Part of a small language model's weights.
Size: 12 layers, 6 heads of 32, MLP 768 squared ReLU, vocabulary 1051.
Architecture: rotary positions, no biases in attention or MLP, tied embeddings, some layers without attention, local attention windows, gated attention, exclusive self-attention, an embedding shortcut, norms scaled by depth, capped logits.
Training: a variant of Adam for these matrices, 151M tokens, 9198 steps.
Each number is 500 + 40 x the weight over its row's rms, rounded and kept within 0 to 999. Layers, rows and columns count from 0. Numbers have three digits each. The size before them is the row's rms in percent of the matrix's.

# q: layer 8 attention query, 192x192, rms 0.111, rows 0-63, columns 128-191
# k: layer 8 attention key, 192x192, rms 0.108, rows 0-63, columns 128-191
# v: layer 8 attention value, 192x192, rms 0.123, rows 0-35, columns 128-191
# o: layer 8 attention output (transposed), 192x192, rms 0.127, rows 0-35, columns 128-191
q0 051:473555494475522533508503425523530486516548513462459422524474512541507514502514481457500428527470463463569446481488453549478520526425437511502510552469518523502476532521516467450534549480463408
k0 053:499439453517454473442485495488590490501521497441564489503456507501529535498524493503512469578505471455521513487451494468403472478397415489496475493567527552512470523564449455476549563526497467
q1 051:539443409521470514524511432484523501453485468448476548488464506473507590586529500461485579509435541534534515474525469423559561473489463483459521540522563543471543561516473515478434556487463464
k1 053:480422442552473477534486464491501498464480502467475504533472496501536532558563509509508522486480556505563545468495507453509523460516487450483484535529550499482576508503424532422469509491444412
q2 060:449525467519512523582542521523507515501471546522404420504531453514573480460513488457480505460474460493543498504542537477534567524537534538501527463588465492568493433485475480475533501487447492
k2 057:486461443539523516545546540525520548494516522496544430456501490519622602483500484529428557440431525484586517527467511482490490534486498482538478432455565466504494505533445455498474475549473523
q3 057:475559580509555483551455576582493471514486524521480468511507456451512494437515472448547429472491407527543524528549528501496538526553478525489542570569497473525504535483502445526500439502480544
k3 055:509526563539608447487544499443481527580451551551545485528468541499543497478487461476551503487468494487500503542469594463502499559543463480591507507486540466557524463498498416460439431540433542
q4 065:524516482564472470447511496441480533585508432478545489544502535505470523570478508516480533555537593415528560472449434474492499541413507487502492468471501482545469506519479539524538464469548482
k4 062:481471560458531534470498480449493490439563435467522526513509509502519435481484506539500543525538520508553501463499439502562531579483513576483548522432560482489450516543526568530517430464496497
q5 048:462511462481456579505467420517492475510521470472551429484509470548468472514479474523442526473452517534446522508517409471472518480439557559537418452478477460592502534496416544506521508519474551
k5 067:517487518523501555535550439443472550528442508528572459529473492508530586467440437496421523525470500470515581509525487455506495462484545494530471456479502490508526459535478416479486474541430402
q6 058:528463446623533543482504454513437590460535501446548502539477558429513511599564532569492518527464564425490560524405461442472498463431432472623508484442533520495512531532495451480472500511473498
k6 065:498519491579554463490574495498466536514467490538557468488533556471547537529548503536491541471436536410503565474491527414478498474478442498509488511486542418503491450468476490415531527532447370
q7 076:506487511421460522496502570544523450497524599484507488453524520555506500462548477454483495461508482595496510464460546517474485501524514472444508488481460429473520525580479601446502490476499504
k7 071:490580517453429477523441485506515502486574525492446469486451461541468495537559512445548458456559522500476439549513494478467521446513454454514507492559421527512490525426531493537435497467505470
q8 121:528470430514563542490477567459465541527537471492518461536463555505506514465424514489532515469495596513487504455567481466483479529496418485602493467454547496443530467501542524501501525492477388
k8 092:498421459448559546545492484503487486572440561519513508485456489515556547500355571515490498546548485532476465461480536480512475512506458510619451440498516499524436477512472571481483520500478492
q9 122:478519488572480490563557537501456468504492500474495518501469443504478499461494576559470523589503478488473473539494501431443501469528505484539564462521533545507539401521457448524543477567468446
k9 137:474483515605444479464572462556499483494518426521555509496485542540486552420486503495453486539480388502500548470493486476422496505504522512448556456493550488510487462505487528487552514553497478
q10 141:440478515562520504485444507449515488479543455451482565512514469512485575506507518489505583580519418529471566441437457531450454509493442523540529490488451518504526451564455490477530503490543526
k10 151:493487479581564621489488511521515467447450509414485520510493460544550543529456474471534538540545414547460515468486482440507416519438515484529563483517473578501515449584483522515582490491493455
q11 151:521527486520565477529452515483533487456490597483528526580414511517496479553548456507446474578527454536431585523538490543490472506486529467444454449503460453558513523535475484534492517539508516
k11 148:551511478579580455541508543498527501429502582473463508534390503496511522535565522468494504557565469475488544513522563518515481532519463503539518410509488495475519489496505545453530553484505473
q12 145:467457494556505484422452529480517503445453558481499500513479500522434511477552514559484520632455494479475547575487466445453484473492492517459467437437468534492504527467525486552502484484452481
k12 148:495512540502582527411509517483515518521445488374454520470548448520473466469525512513495490576459560461552559525498500447480508472494533491467466378447471510529502525491509479548511449502485421
q13 154:534483402532520468511486484473593489558457578455521431492427571493555529534465470438480542525521539500505552510535462509531512481494508478512470542480511479577453502499518532484479492488418527
k13 144:526505462529588440530497512520549493465469537498532448496404470497549524459488506468441510508500501470473552479501518530497460502489512456494455569453492494636471531545504467521528543468456539
q14 147:597541531402527518510465446495509465605479522453481475515513499521509517456518493459488516464521530509510520584524545499454488495476521434512529488505510539486487415432475565550515552463476545
k14 145:543549492489487506477451509480466486571434449504547487507465536497478517540538493425520514414425520443519492549542547448451541527515492477492559516546511506525467495464482569573455607481473544
q15 150:502555575488452518500543513489496573511463508513556480556475482464516494391529477472529509516569486492534509507514484497501397481506579467501501432473436461493509484578461454457510473495500586
k15 141:522504554451468506508552516520529543471456513535553460529504474472529538460529500478487477526629465543468475528458473485521467474515495470515532503438478509465498556509452417509486551530472505
q16 058:499507519468487455514468530501509456481469439445509582519524580470444421575521513521534534494489541563599494482481428489488517528558517549519504546516440528473505484528516529492449533526462582
k16 060:509475499516451445483426575474483510445494488492443527509534489505510499604507550481530555456481527536609446466431462496445448485548533546489460488590500500483510521477531548521497556466458456
q17 051:552507498563492499524546530476426545442467496526512509518492487563485509521509556572462479554445464441494433526459477497492501590567513450455535550537535465530499541502485425584526617526518528
k17 054:554532516521453538511584492483473560505449494498505525528451482508485488558531549633478510544570488498506409593517540459501553582538490532491545571482539458543497526503468437563491600533505503
q18 051:438495489509505515541475554398502546538452370545517581516524501494490507542523475481508520555458486495522574542526448534549474503474497452412492506503480455495535500555489570484360515534547450
k18 062:505560513507532481545453510392497530515494480492608563512482533491550489546443499460533541438471534480515537533563511552555464481553553506449511461478477495469509455517538460503390463501510453
q19 056:529531580489511520536499546447511559462466549526496567475503572504486530541492496448544506459499472448493560510468522538480554501537426444479504550503454474441477448480513482394495503527510504
k19 066:518583548472514477570474526505480493508496500503475548485469513448474480504484495485594469488496432505507516511511532503499527432529375528438583516601464562423521515462558498494510521518527467
q20 057:431428521472495520438535525533524428451543481465401521507505490472507439465469525584517531581443529524510482373437451479430481490454513530530504530458508477493474521511528540520566491543509577
k20 061:501494474505497515478566456486527460557491513555463450526527535492562501480491515538437565544542508435485435456448581426457481532429472523570360501481504416547472500504497508460551507489553526
q21 071:541564509500492515565465593577536493420461618498511490449523487525471451413520455483488486532459427566500487525545543546499535469581543466424570509565475478526501517456507449516491507518489520
k21 074:521628523544531463560463495553515506476521571522502448514452464528461452536495478409570490467500396522476483563599506504503524461555529448500521479559453561452493480419533482480484436463476496
q22 069:489520526424524492581462538549546442450477552496470519515539487494469459477558494503478467466510405570490528496479545552512515509542615512435556509538498502541536539482452469510482520574464565
k22 080:522573469546492438533434502527483514430507563531482496503506415457519457532553492441558458525502440498475526548528467478466510486519502454517529470548473532478487491438519410512496495486497448
q23 072:520448501555482472469525538443461448505495519525466575561459529503514511514443457473543538564520522484577491442439450506508462492506479525499414495444513479442526511483521554512491520438537510
k23 097:495429495428447532492494489481511512485505480486527487485502496541455533507565504526468506528463548565527504508464533550495477547457462499404497560431486500462499523558487559492491529501551601
q24 104:538461467528492505491462561492455521444583477400505501476486543465530523453556520510507505445516588532522502505478475474454524528458463473553511554453538472403531561509502496482536474469468443
k24 131:557533491572498527448509534520472543519609391490512454493480571477465537462499483556463497415486590477477558511497465471491533521489497479463556596454515409411564507472475530501547465517457416
q25 142:486473539510507503464492538517539473500513563479496437555494486449422482482484518496530570448515495472451443496444505442524492518456442474560486485537529523529557475527544503478473515503426499
k25 136:514477461496438481496454537527485495571536460472531447495479433482501516499502546499515489487471513511386466438510520444501545492500477523566553470526506471502487480508496489454477464529479424
q26 146:498520521521468448490476569513534470484510470540519479502579490536534510462563474543489423464448424503518479460447495542474452558481496478591476475538535438508489575507515429475478456490464566
k26 154:509538535515485576551516551456541514503487474541499585525562486490460418462564473533519541508412458459544496470448500566468524517479475500523517485569531441480523507481501415460499454481534527
q27 149:478516501437424466567568493464458496502476504494548407498544505429509519437534537491492454537493505529507449499474555513445465531491493480550572454456499545562505540527513462500527519488509581
k27 138:495503476500493516493526494503505506519462550505559454531483493460533536406475507505494514536379480560530510466457495551468480540527486486521575441457527515592511523533480389496480501467509531
q28 155:490469458464487496472553595526526434565455515467490504481498531491507518419512475448536472493568454512504574544459485566501526519544547505455469474513535509477423586533508450457539486492440464
k28 146:528510494451485433538455610460497491516497492463467546519498550531444525538519518486507485485534487507579543505465532537526534464523533509477448488526560508532475529524531440411539584506455453
q29 147:518518444494500514460493498516464501487498457489484464535547489552467497458510451538480495551559542546497492522555482504531520548478459494507560537415542564455423533507559486569502477437498464
k29 147:535521470544502491459493514478481515557527479436431432563542566532489554543488486518506473538458557509567541553523484496492528508496468517515545499491511584457485522501521424567529414481479497
q30 154:487527435447549542489457475526491490489503492495516453475533491502504548459446519568469482545501531471407469506442501501509459459488575473559477463528500508437492540494488572499515479536526467
k30 156:462503477460629517454451456520488462490509403503564433425522488550539543488483502521490476584493621483475485506480472434544480488511555473527479463520522548435482488455491537548517428500494543
q31 154:468479461598468530543504484558485510561470507490511490421546455455415492536540423432463527480545428461511541527518527523576521457474482470416474530473533511437497469426414405480479489519455445
k31 131:535493501516517502514451461545503516558474493547514490501555499491459448538502495406456436476568443536498474500496543526499527461475457492419466488445495509438458492455477420521487502565472477
v0 101:523537475540482487522558494499519511460432470464440524440494541414472571494496546590452495471486546477460608472506464487514559477487527458509480465474465545479532463494493536558467456561492471
o0 104:510528492560482485490493515519531517463446476566468541434489574459477537562478530556476465483479568461526579440562465531551570508513521457507451456496511545474520491498484522547477478501501424
v1 094:467496472539518484511530494522487510509552488477506467600499528528411517519460554526478520482585501449507491477568444520529535612540526551522490550413416515524463470517544537551452489501479460
o1 106:429493476547506432449442523513475468523554515461490481633482516514448552502451572562485519483576483442563505467566454578471527587550494527502542498532469487488508511500534523519468472445462452
v2 091:497498556499561499471551547523498470531463444416462548540531595419507517479505521476497547437507540483484467502488565464571457585483514463524419452466579466488529497446490402510538521608513439
o2 084:440496587491478503449535526494502478531504541516500539545560531416554512570542531436541528492475518528507453484528560464548490541506474476507425428496558501533515513457503472500545552592509395
v3 094:476550521529480453538492464479404454525454537505529421425595505531440517476510457509466499431498438453517524524470506480479505529624493441504477496515489453551503544525487529495507505469565472
o3 091:507529473485446457554560468505411449473481510474554414412493524533430490465513450488455483436551512468459529534494498471568518536609490437525521487483498421475541522555495519525492498472562501
v4 096:426577498523488491529443585473439418527540490515541488530502457578438470506535587500470536491531511516505522526499557594492503469551508508527480557534502435513463538493474487514429500499440503
o4 095:490551499570527471536487548499457409570540518441549500511430436569443454488527598480447579455551536507458535488537499627519516457550521530599486531462519425457448497501484496528458504519466561
v5 098:522478492520470503529450471610502439502509603523476433566530442456481446515500488542519531482538506567479530600480598508535485547502522564456483511476481522533505577541464559519524487361464534
o5 105:506506451558540504517464507589505461487478520494520422559444442468486497459498478486536523490534524578442526576431570413557489501499461549499472483492472524537508552520465513453527435386442509
v6 092:494471417531495482563452475441525510476407498516509426479599563570487503490500524502483512453478531530504462547491518505482421564472500503505497515544576411479501503550498499539535485494481435
o6 095:488498374491527510570503454454561543504467526493526397484552566542502506463494491503485528473487545544478451553499488486525430522449476467543509476498566430502484535612479524530497431523492448
v7 098:513462422488536548503535561480483537494527508509509494524510514377519410522486441439476553460510531580492466426554646488462464531461568502492474494444483566476528424501460520477420439562513466
o7 100:506481439502502600504510539495464559447537481534495506504531509412521428500518437496448571530469492572465510488598659488468461538490561475437490513466543589543536440538429499493405452557481462
v8 105:501498547506468469476470501460425509487474554458510494478470571489501533531470502536437535512471470519491497540498423420457532418540504493489383495498518512491529466542510563555388519456494481
o8 099:532463515485448541449499524500471484497504468444514455477466538461480494518542453530447492523460535509545428507500429420512544477545465506502443456450529446481548476546487526543415535467543486
v9 096:486529513494511594522497473503541553519479557463556514484450511584511475530526423480510524507488472506535500519455553460530482475451481446454440487481576506495559449507561555533480487507461526
o9 091:486546475465499534478508458538496527519465509432584486488473494569493447527510371558565486496460534486543517508442570415457493457475509478491484510519547476489529490514557506499523473504465531
v10 107:506444554552533549494494472527574518449476459491563521529543498431529423524516434507538509539497518463563495502548604514567490539546480499487539485510482528483457530524510447480503415542479441
o10 106:481447546561491573436429508520528518508501496452527545505552489482519406475500438532517530539517505465530480510566569517546509496545499489520561485468535539456481509489496477516525460517482484
v11 098:586485493505498472454480501543532458511521466562473512465507514461489569479513417594467491535517500483519578440427487543516479525448526492545529524481552475525508471462544462486484535441445439
o11 095:499532483528516456434478523516534452492531514539478478456509502473508532417513427550461482508541476442485516477432521539477454524471558464507508465556466491518530497470541483469460520475443419
v12 094:452515466527519527477496481422497521434513497557497506457464503519515480521501520507460460538481481539457534556492476466547581409396552455463514453566457467501372444508477486489536504514541431
o12 103:482536463523545534495517521434530519484508496545471541443510534484530405493449508526452471507509523508497555496506476539543591441411549461530547515469497497512409408472509476487558544499532443
v13 096:509435399472474468482499505492491528454482452504451512560446456483498538464517517530477538468462462523441492525481605523514533506546541500463505495507477494448429541473592536478489524593530512
o13 094:495442400529490477504516473498485529457457518494438512542483487502468564498516488481480561461472507532483489506490611499484536545565512508440476484515493512454436537443566496460510522545541514
v14 086:515549483481433488528539422467601480505469487509526502495452543494475485473387542416548472475458492497476484543608422539519547496511515488534511464403465533447569485506513502552445496494441503
o14 083:490551418529476494506468469483567453483473493487530496522474498570511510474460520420527488528501485507445461532599446503522516505485516467463485480490489565506535508520542435532434484502420498
v15 102:481481540513479532500473537583563447474549512491478549438416496467494512479423560484543462508525527513528472546509523497533502446438454540499517562455586508500404486489558477494454496486524524
o15 102:461471571478501515464412514560534448485512513523480535421421538422446549497486547491491451498490539504540533539490519498508494463438453535464520526503550497568429542473540467552438483481520518
v16 095:524420527500555514504479523569454503488501463449526506418547465503410479501583598500520529560486523510522479455565592504484502423515515530497534479517481539509575492429513517460453575439534518
o16 094:541447536490527501503483499517469482548485523513554532450526444523450466501492604479524546518476476557480474499551542533550500441519508549494497514498540513441572510373526500487449516445534501
v17 100:540413434573510515492419550542501530493491523535467477409500498508536486549515620514476477542500468517512508487479522539535517588535456448439525441503460527539518525527459552479472475503452572
o17 094:521426453540545541414435530556511541476543478476469483430480548534521517479529597521473485501523488492509478431421499470546485540527445468499479516483437501534466517490454521412482480516491585
v18 100:507519530419518515442567526573498468517513499523471503489486487486471481499546509541489511444555437480452464480440551451504515495501501579484441472482537488540511510481439467547534466505534479
o18 067:510534515471474481515536487519480491442441580485493480446519479486488451516524485478534481520390491451451510466430565462477484487553533579500439435534501530530451499460454503526514527505523473
v19 095:494526454527530421566426473551440558495486479513541483479529506486533551490519466427485410516466452492498490500502472519510506473419503460589522515507532452515486546526510499455552510547510481
o19 101:499505447528580460560502480510427580538475484455562475461512507478536543440482463437450392469553494519519432507505464511497506513450508447534532499508548422509530509552506498443502503547510524
v20 101:487501469514485464589463492388463539523453460456524518457551541526505500463519477475470513552554461424496578512536525563485522481573498427411451507475478510470428538540481485557466466492552521
o20 101:503503477483567499517433498460496545490460485533520483483481555469513552489521481465512485509559508433495505470506533562458523535615479452502523447466480450506478524526462511538495510467551487
v21 100:528600487495469495440481550511500504515552447475521512495533550500461533497495508475462471564540510547503493547520533524541504483518537473473433484522402579522507344530460516462469517538448552
o21 099:550573516480518485414545489480485493503531497532520534497517552496448512493568523490504458525540472560531498494537533486501513444545572506495480492535420566540474382496455508445485456521483506
v22 102:504529606518535472535529512460436429483566485494520519512478559482573527522491506479398435526408514501482541521424492438527486503434408462530494459479443508543562548512521497489529467469491485
o22 095:472512600503541509533531517492444400538530536552541542496498519452586503468471470492457424482444487478487548523454528435460492493457423467520489467504419527530532554493515494516507487490480486
v23 094:527590515556520520515486525546478449537572509484509534498486530447511538502443512437495557550512571504469493518528508532504608534417435575501547509480427572482506514496532547458448468497563476
o23 093:499602513506490481537517583564478434529579524525504546517522510484503543445419510453553554534425516495458477563557575504520568538458480570462583523509432590545501518507555541506494527528573504
v24 097:510504476516496490497498455466500505486472472509477508583522513451523422508542543562451459541501570482525411579535558507498436525514467383440462490554525511532481480495562484517525525564520487
o24 095:490561516508552474487542506515525489455503514569475517554472470454520418504531562532481430472453541477525443566510517444509425527489497376469421491545515470510491468505533527530526542572462461
v25 097:530578485456514491451514480522513556518455517502516485573436443520544509494512518540527375490478492592488545489494449511464521392492564431432550545486483465509459540497584516496495477508472564
o25 103:511604484485525502477513457530516587469463522528547456572447427538477516497524523515550364503478565547482512514481453504489506452486564434441568524533485452481493492485612463423501564502478572
v26 097:476492454523468431441438486535537449473499469458508556466504507413473449441550550502517620487492419494538498550537536562503469530454413473538503506538460557479450425565451515459498512500472509
o26 101:540469449499536437425485456548572452473452440508550517496481499449497445465522528481514591500532442502582503552579557579516466542497475459527491510567493512520468486486436557464530495463491456
v27 091:496529493510548534558531519425582463519494556481549459511452463533439462513466530513537469442484500534526437550492474517514531538537422562558503501530511524557508488522516507552495503503520516
o27 090:477508491516537571587537457444566424501525522461518490505523453561458448502507505491505498523460491499507485521480469548519536527523484510521536505565525568552494526533535538532503482477497462
v28 098:538381601601526492467586552607460495511552522486489486505462534419479448484517493490541483496529520521458527507467476442509510435512518490513511469484538540474454505441506507416467467532458510
o28 090:521440592550476548488507533589451509470545496478515447509523571443533474493475504488547454574479552510468534525455512436511472452479515480465484477555499562492432514423539483440459491549469509
v29 096:480464497557526494596494560454563491528535470528473485573500494516505503497492560475495475531526517405457487469593530556508550413446546452519513500519420533507604437451421519542518561540522501
o29 091:469446469583547462557476508397555518510507474531492499552452509516539546527439568446479489488604503482474477433583468515484523433449493476533536499481468543544551395451427469523521489501506520
v30 102:495498539446513494459488480523507491491484529516531506490520460514487445440442577544507571549465519484475530515560457510468459533485466525557483528446522511516534592582493548483615475549519518
o30 100:508520516418493514506528529487459484460485516554584486509508474558467443457465558511491609492471488457478521544555460477495448533483499476507499429511499467465545568578488533510598509557502544
v31 095:510419470476512466496494488448468479480510494488532474496483527440468460575487539430496540471426470572543540509567536518535457483555487549493443476566468447564583514527460498510617553499478533
o31 103:566485490493555475489541482475487504524432477472521505517482507417479464534518547439522552479490481555490466502509456503560470485542472539440426513535486500612550547481478486495601531515431507
q32 044:530515457565577523493481413522532475524420513558510443452507476510502494518524442504532456429489414485565483526442507430541472514507517467548471512581539470517524582471469519567525511498451450
k32 048:555566463501600562498544493528549500555431511503534466414496504494482512487482449500531473424464428517546500556459504403514471482524500504441490528542502519505502521476441533580493545498440455
q33 048:492493522530507547514432431504521549469517463498488533511478535533550558526465482503520509512420511410546523417489538475487517594448548546407590484551575501572477478501555455452560420521419442
k33 049:512476491516480535486530454482475505476549478515446540508492538486567550576515520506493491492458491421504511467451517526518488543437549550457611496523601492570513472495532482446512411522435503
q34 053:526530465469478465523543496599491483492389542445533463481529479498524522514499508523463467434528486520418447507486467483472456492537513483589496496459452489467572530448467553473571503485522479
k34 052:500515469507537477487533512537476518513437532505541504484510525496510563493459487492503484490528480525421483514506502508478418461495471498582446500467467496452518525435463507556536513502526459
q35 048:566442461486460435527547477503514506448477559506536534456528456466474503542487485500474584502569491549510516451486425480569463474527525456486517485522524569458500497462505550572465571513473522
k35 043:534486448486506420520538459395491515483515602519555496468537530509544529511483488464463574471529416514555521502511515440503477487492538448514533526556527533511508531461570556403481584424488467
q36 054:469554510459550521547501566519496494460518545486485504465530523483534426459560463498508487447501474505533457521545491513535455447558566494481616499547499505514554472528474442627475450529433580
k36 054:446621516518542507570418511486435534488498548555518540487522490507564477511496462444544490476442439484547510545575487472491531458563514524494581486571491534489521524437516398546433443468436419
q37 060:496503482563524436449486415429434526472514531526496454520514459561521491551485511498473550555514447445443540521446534465539482515475454513566463464414490483560478482530464504503444480535438488
k37 062:559464524488559416470556492427424494495415514537519484469557436550529500515483517492461562530478481508519487474448500535562418510492508508474522528431527496579515437571480531451452514572479565
q38 064:533500474558519431491497492516452540502512498521504511513492462503498570466497499482465501456529538453499506503520488491499490558518486464571430502491494430530474539553451551526440491505513481
k38 074:495482475462507465487591453479445506541462470608507520491470493460529583414437502515482549439520533502480460488522506520508481563515502478539498511459493446574470481554439579521455477534513553
q39 096:481460451562438427461588479437438539515462523517561475515502522507505568462480518482589546521497500514473511512439444484471470479524422510559446500474467460570479547563547481458491485426525474
k39 081:542451480486508497517593477454453531491439494552532490479470504494556543459463469514503554556516481541481477465444513523510423532504439485533552561427520430538494511583486522503479525517523621
q40 122:443502497557432473469544459469474536525516441515561442546478527461465565424476538475552549538496468551476521477473460488482494515538455486497506502471492501568497521569536479484504480440522498
k40 141:526508507517458586521532484502524533470458525507476484575517473518531541463478529490547494509460471575515519493429480505501467523525527497575556503481487538551504524581480377529508432467497507
q41 138:465546485451502468467580492498514491455472536492491540500426566512526538489427570498529492509443493516476491512489505450471479485521521561482460445543492496534517519561523522466517539526588450
k41 129:447501486508512411444513540502517496495455539443511488461515456546492548486429531486515512514436507488518509520514508476550467502487572516508434377572495534556557489547530563491511458459546440
q42 146:542504444441441472573554522506480490560445522460520431516530567431541458481534475465538430486533533478564497506489540545499496499561494485523524519546539487554476530446507429490515539486423553
k42 139:518503441451408478585450512506473494484479575538495491526439560463490484444491494491498503413484485472553518467491535579539524486539505506484449576487504484598449519514534433434487618494446498
q43 158:566473494474477438464436496529520485429514510514539464487548553481540520514517434566518444487489510485485491453460502544510485539470530498580483508513481478548477590532552555485500415441496493
k43 145:477509500463538471485525477475517493430504518518531506466542474492559423517565479562485473560448612445529546505459492536537516499518540493531477526479489470546516558479487473516491402444496512
q44 152:486483455558535516519471543431536541413524474507493532498455545496478480600504534453479522491406513518556464467556483467526563517488446556530469497461527441530595511415540493514452546483458471
k44 163:503503500532546546520523483443534559466507581466460550483441475465471448469434505501473534466460541479540522452505481543506501498467476516472504505441480425520569509486539477489480492473490449
q45 162:450507571446495456474497533498521446415486545494514489573501464438437527525526517518509553501525461540487460493526516484475464503463478568596507527516441523491530448571507516511462475525458494
k45 160:491469521514435459506505536480501496479492568456535480515454479465485559495525485515499520481464530557439453500514479500516498467441449531556502516565464551470531471538500539463511471506495420
q46 158:407540500417448494484488524536514532472468508531494474510515503446527528407533462466523468517499521501568515526516507487462465472523561526529491465498477529451496515485466418457496469481397493
k46 129:442519541482459466443527489473520542530473509490571522480511535476459480467506487511459494480547506471555538523486468512547511447488565482432496496449477492492568506485476458502482513546463497
q47 166:558441467507502515530555450520447514543494502497495463500506477486467465503453545452505610457515576516517476454475467436473526458501532489540546510508490485474595424512464518463501520563481481
k47 149:508433476507490546458499388553480493495467463486555432491523423547469550469485534471494496469535499559417467414507449451449472481474527486519564558446494447472531463539465483480496463574476591
q48 053:470523506395553557559466451550501535416519497504443488505547513445513505530547549446510441477521462473468482508478569475471526509487463560534540451548486502537532435404551459482551500451476465
k48 052:518522500465568519546457439536501496391495480509469465484564525472501468535547538486496473481549425431447464553405544525502466506455422576608574468478479504513549441424538477495477453451480498
q49 056:548588549456516528485502463508549490408580512473476512554486476469501572477526595485494501454494487521550435487527620482471563526495503510461552495541456509558530467462533444461539556482469477
k49 055:529542545522518516488469466441511467457533503540458489510460517496493544529604577494469517474504533448517450498427599511488568518451488529504566509490428493524599423506483473540474562461458580
q50 045:545453466550502539519480499481549485403476626527498423518518449502427480478544486557534520574578497431439486526467452514539471559517486545479469471521482560501463492533506534518514487484490455
k50 044:481463458550411558479500459480490525421506577484547443545495459503486470415489469570529499555536484495479485529442481509575481522506507478445454447508529558513492544515516498491496506465495421
q51 055:484496543476504502458441470446530547429495386467470516565478586539520499521496516428532464446413481464559514455441485509459545444484496518490505507524546467554486438471573465446491489540557451
k51 051:472478498518483500466522483445470467511472462456458508569480545468463491537493536461566473458482457437499501459391488501492529494491511542567540494488459459506506452436585519446501403540538497
q52 056:510468494490481596523421530537505504473468470440463575505515549503492474490479520424529464473500462480575485450552526494462551481509563484471507502541470486470376500559560496456484487504503460
k52 058:483466471446468579505477545589540517566558460424429559515455501488484434522521515454512468466588511502522534497542449529495544512515544482454498512486494529450380540539546591511527469492490528
q53 056:508488487556503535470577605545528552551572435418485532498456524464517482512554507525466456459511609503526455439521452511521479549461510531482481505477539531450565464454475517493545437536503579
k53 061:532558507507452498568443542499498522436494495446507509551546503463556555534532529428566442534418514429569492450483536455448540501487507514520577507530510516466529492482533427419556492464445454
q54 070:509433457564461463450583517513472509532514527376514524460491528516470508503497479517507564496484521542498494518430443459495453481473460484500434534464452574501524603510508483459513481499513460
k54 073:563536526569478439491494550470511464466564531430507521498485504460473520561549490511483514493545549494546511506453441497463483532440491474485564574466457481502588514462474497443540572526511488
q55 055:472452480516503587443549455455462538492552510448519519479472467533428536522428528541492551471443483538477585481432505496546476493460398536452558513514517555500515506523437435431525519520489476
k55 085:531501499516490465483485522515471488444554491457548559502504510426456492581559489506482489521564517439519546498510495524495524505424475510433534553455516449426596519460495525477509557564481487
q56 120:551530477473583510522505488502507490498521567481458524438501484533514489589473478504446479464533478436475477564517515477546501482470490494533475527513534517498542486453435477521479500544458425
k56 079:530539479511456512494518484483493539449561500461485464566515447481531507529502486478546512543481466515495513513422496489500498510470450503585545462480522513530548547595492370544519508480497416
q57 145:565547552502555547573540494514521572506536413453519544521463517527544442516489475499502438505566536514536513494628477558498452508532553443500509523479495407498486551535481493467511553486564494
k57 136:510547517513498501529602423541517548445566504497499526515423526480525537538488517506507487513632442500489507522526482511511438524528515480502603514471517423489569506506503506463528564524520528
q58 157:536503525539529490549520497440494521486506446433517477502548504552469492453554625578466456535418496515429390530475539487397501493507486437548536453474459496511525581497604486540513538497542569
k58 146:482523498497563511493477506509507525597495449463526508498539490516498465426536543563503501511361483497508470462473499486398510506529494471487575510522532446498491514480507468567479496490528565
q59 144:515416481479513542445502556526506450507505455500464530452534546543472537483505521489522551487486515554539459499534496544451567507509466567536568569539504492442457461516564550500477555462503441
k59 153:488486510508521499495545558462477488490485457458519499496516616551459555523511465544524513456429524486582450516526470465505494474466496522477486684566493498496506495513508558519540521479482428
q60 160:509483456486507508530504447525378517452459555466504498394481487428484504515582461455450582497520481544548521516545573514505535473480549489461538504447504500447507495496424490535524519499543498
k60 149:483522453558524483459533508543439499435462548474536448492463508487460506511511455442477502516476496559564480485501519515476490492490520489422531484461498523504529492548470478554529553493525547
q61 151:590473468501537560516489486483576515525428591476523469600451536514466457475494504535471514602513562520456509594641461456528478463505490469462504496430467530546459482452577520519487483465432489
k61 154:540511517509600484482506514538518530561386516429469461528414527468538516467515538519451473512503537443489533555584520467495492470564487479507527498446448473584456534473506504595473458490432501
q62 155:524505609500468500471499432493498496498549518489470512469456471491475485515545519500511489542472502448539516521490550441464529435472501495439506476487483542600532433474529558495526504459516526
k62 163:490508527481429479445553464527506483471460531486482534494493424407568451544583495467524509517487474449539468530520505441461542479479483476478527460441448469615492484504485552536451586501504438
q63 164:528465454491541529448567518547466526444460510534506427456520503472436451475555501558546454465501570414497456496502539437583560484480511492506530537437516528488403578448606507528463468447445480
k63 146:493487498427543391454496537515440523538527521526444440481544518440508481531509496535528445541457615494569475523480517474517553469506447520497452564413498506510447516427541438544449464529469488
v32 112:483532503558499473461530463508511506476479448490493506552539524533564474475466512469512491494465494512519482478483562431547471476603479475450527478464432440479506463520483444487598513486488467
o32 116:466520496493446489476499467495534506479495466479461550559535538547550526511473517424518495507481465543524479450504545437506493450596420479478483479462433485421481436516504441516573533497465508
v33 120:496503425475481518449509460547529497498446484476568480462505490501539532488509458521510478457492513484532515588471507505547508422465562554523563490533624498457518538440408502496484518493497517
o33 121:504502415482492478477487508574490527505446433494573499455513491528555492481458476543488482497516511443511507562439492538550516419484587533516531512580610517503502521437417472495451530480509482
v34 125:544482509518542516463563498527434416509569495546554529604488489473543535471516516478395488551476514560464488413508454479554466449616566525522505451524569459543483526484474486410458529502529469
o34 132:534492506503528529477522522470426416499616518506533529611507521480536517479494517482411526512481526570486486423513433477577495462583557526509506479514558467455487499509484461415445555543562512
v35 117:504591557515459463464477511517516484505472536492496509464470463547511452490453551511476467466511478579551552478510519418488412455451561430497446516485495495512623424541540517496471467526463479
o35 124:529586572502500498473493506526523483500433493517489548463450458489491463479470559488469432495540505565520517493520535403511426501463544462534447507484478490522573423531538502505477435507445459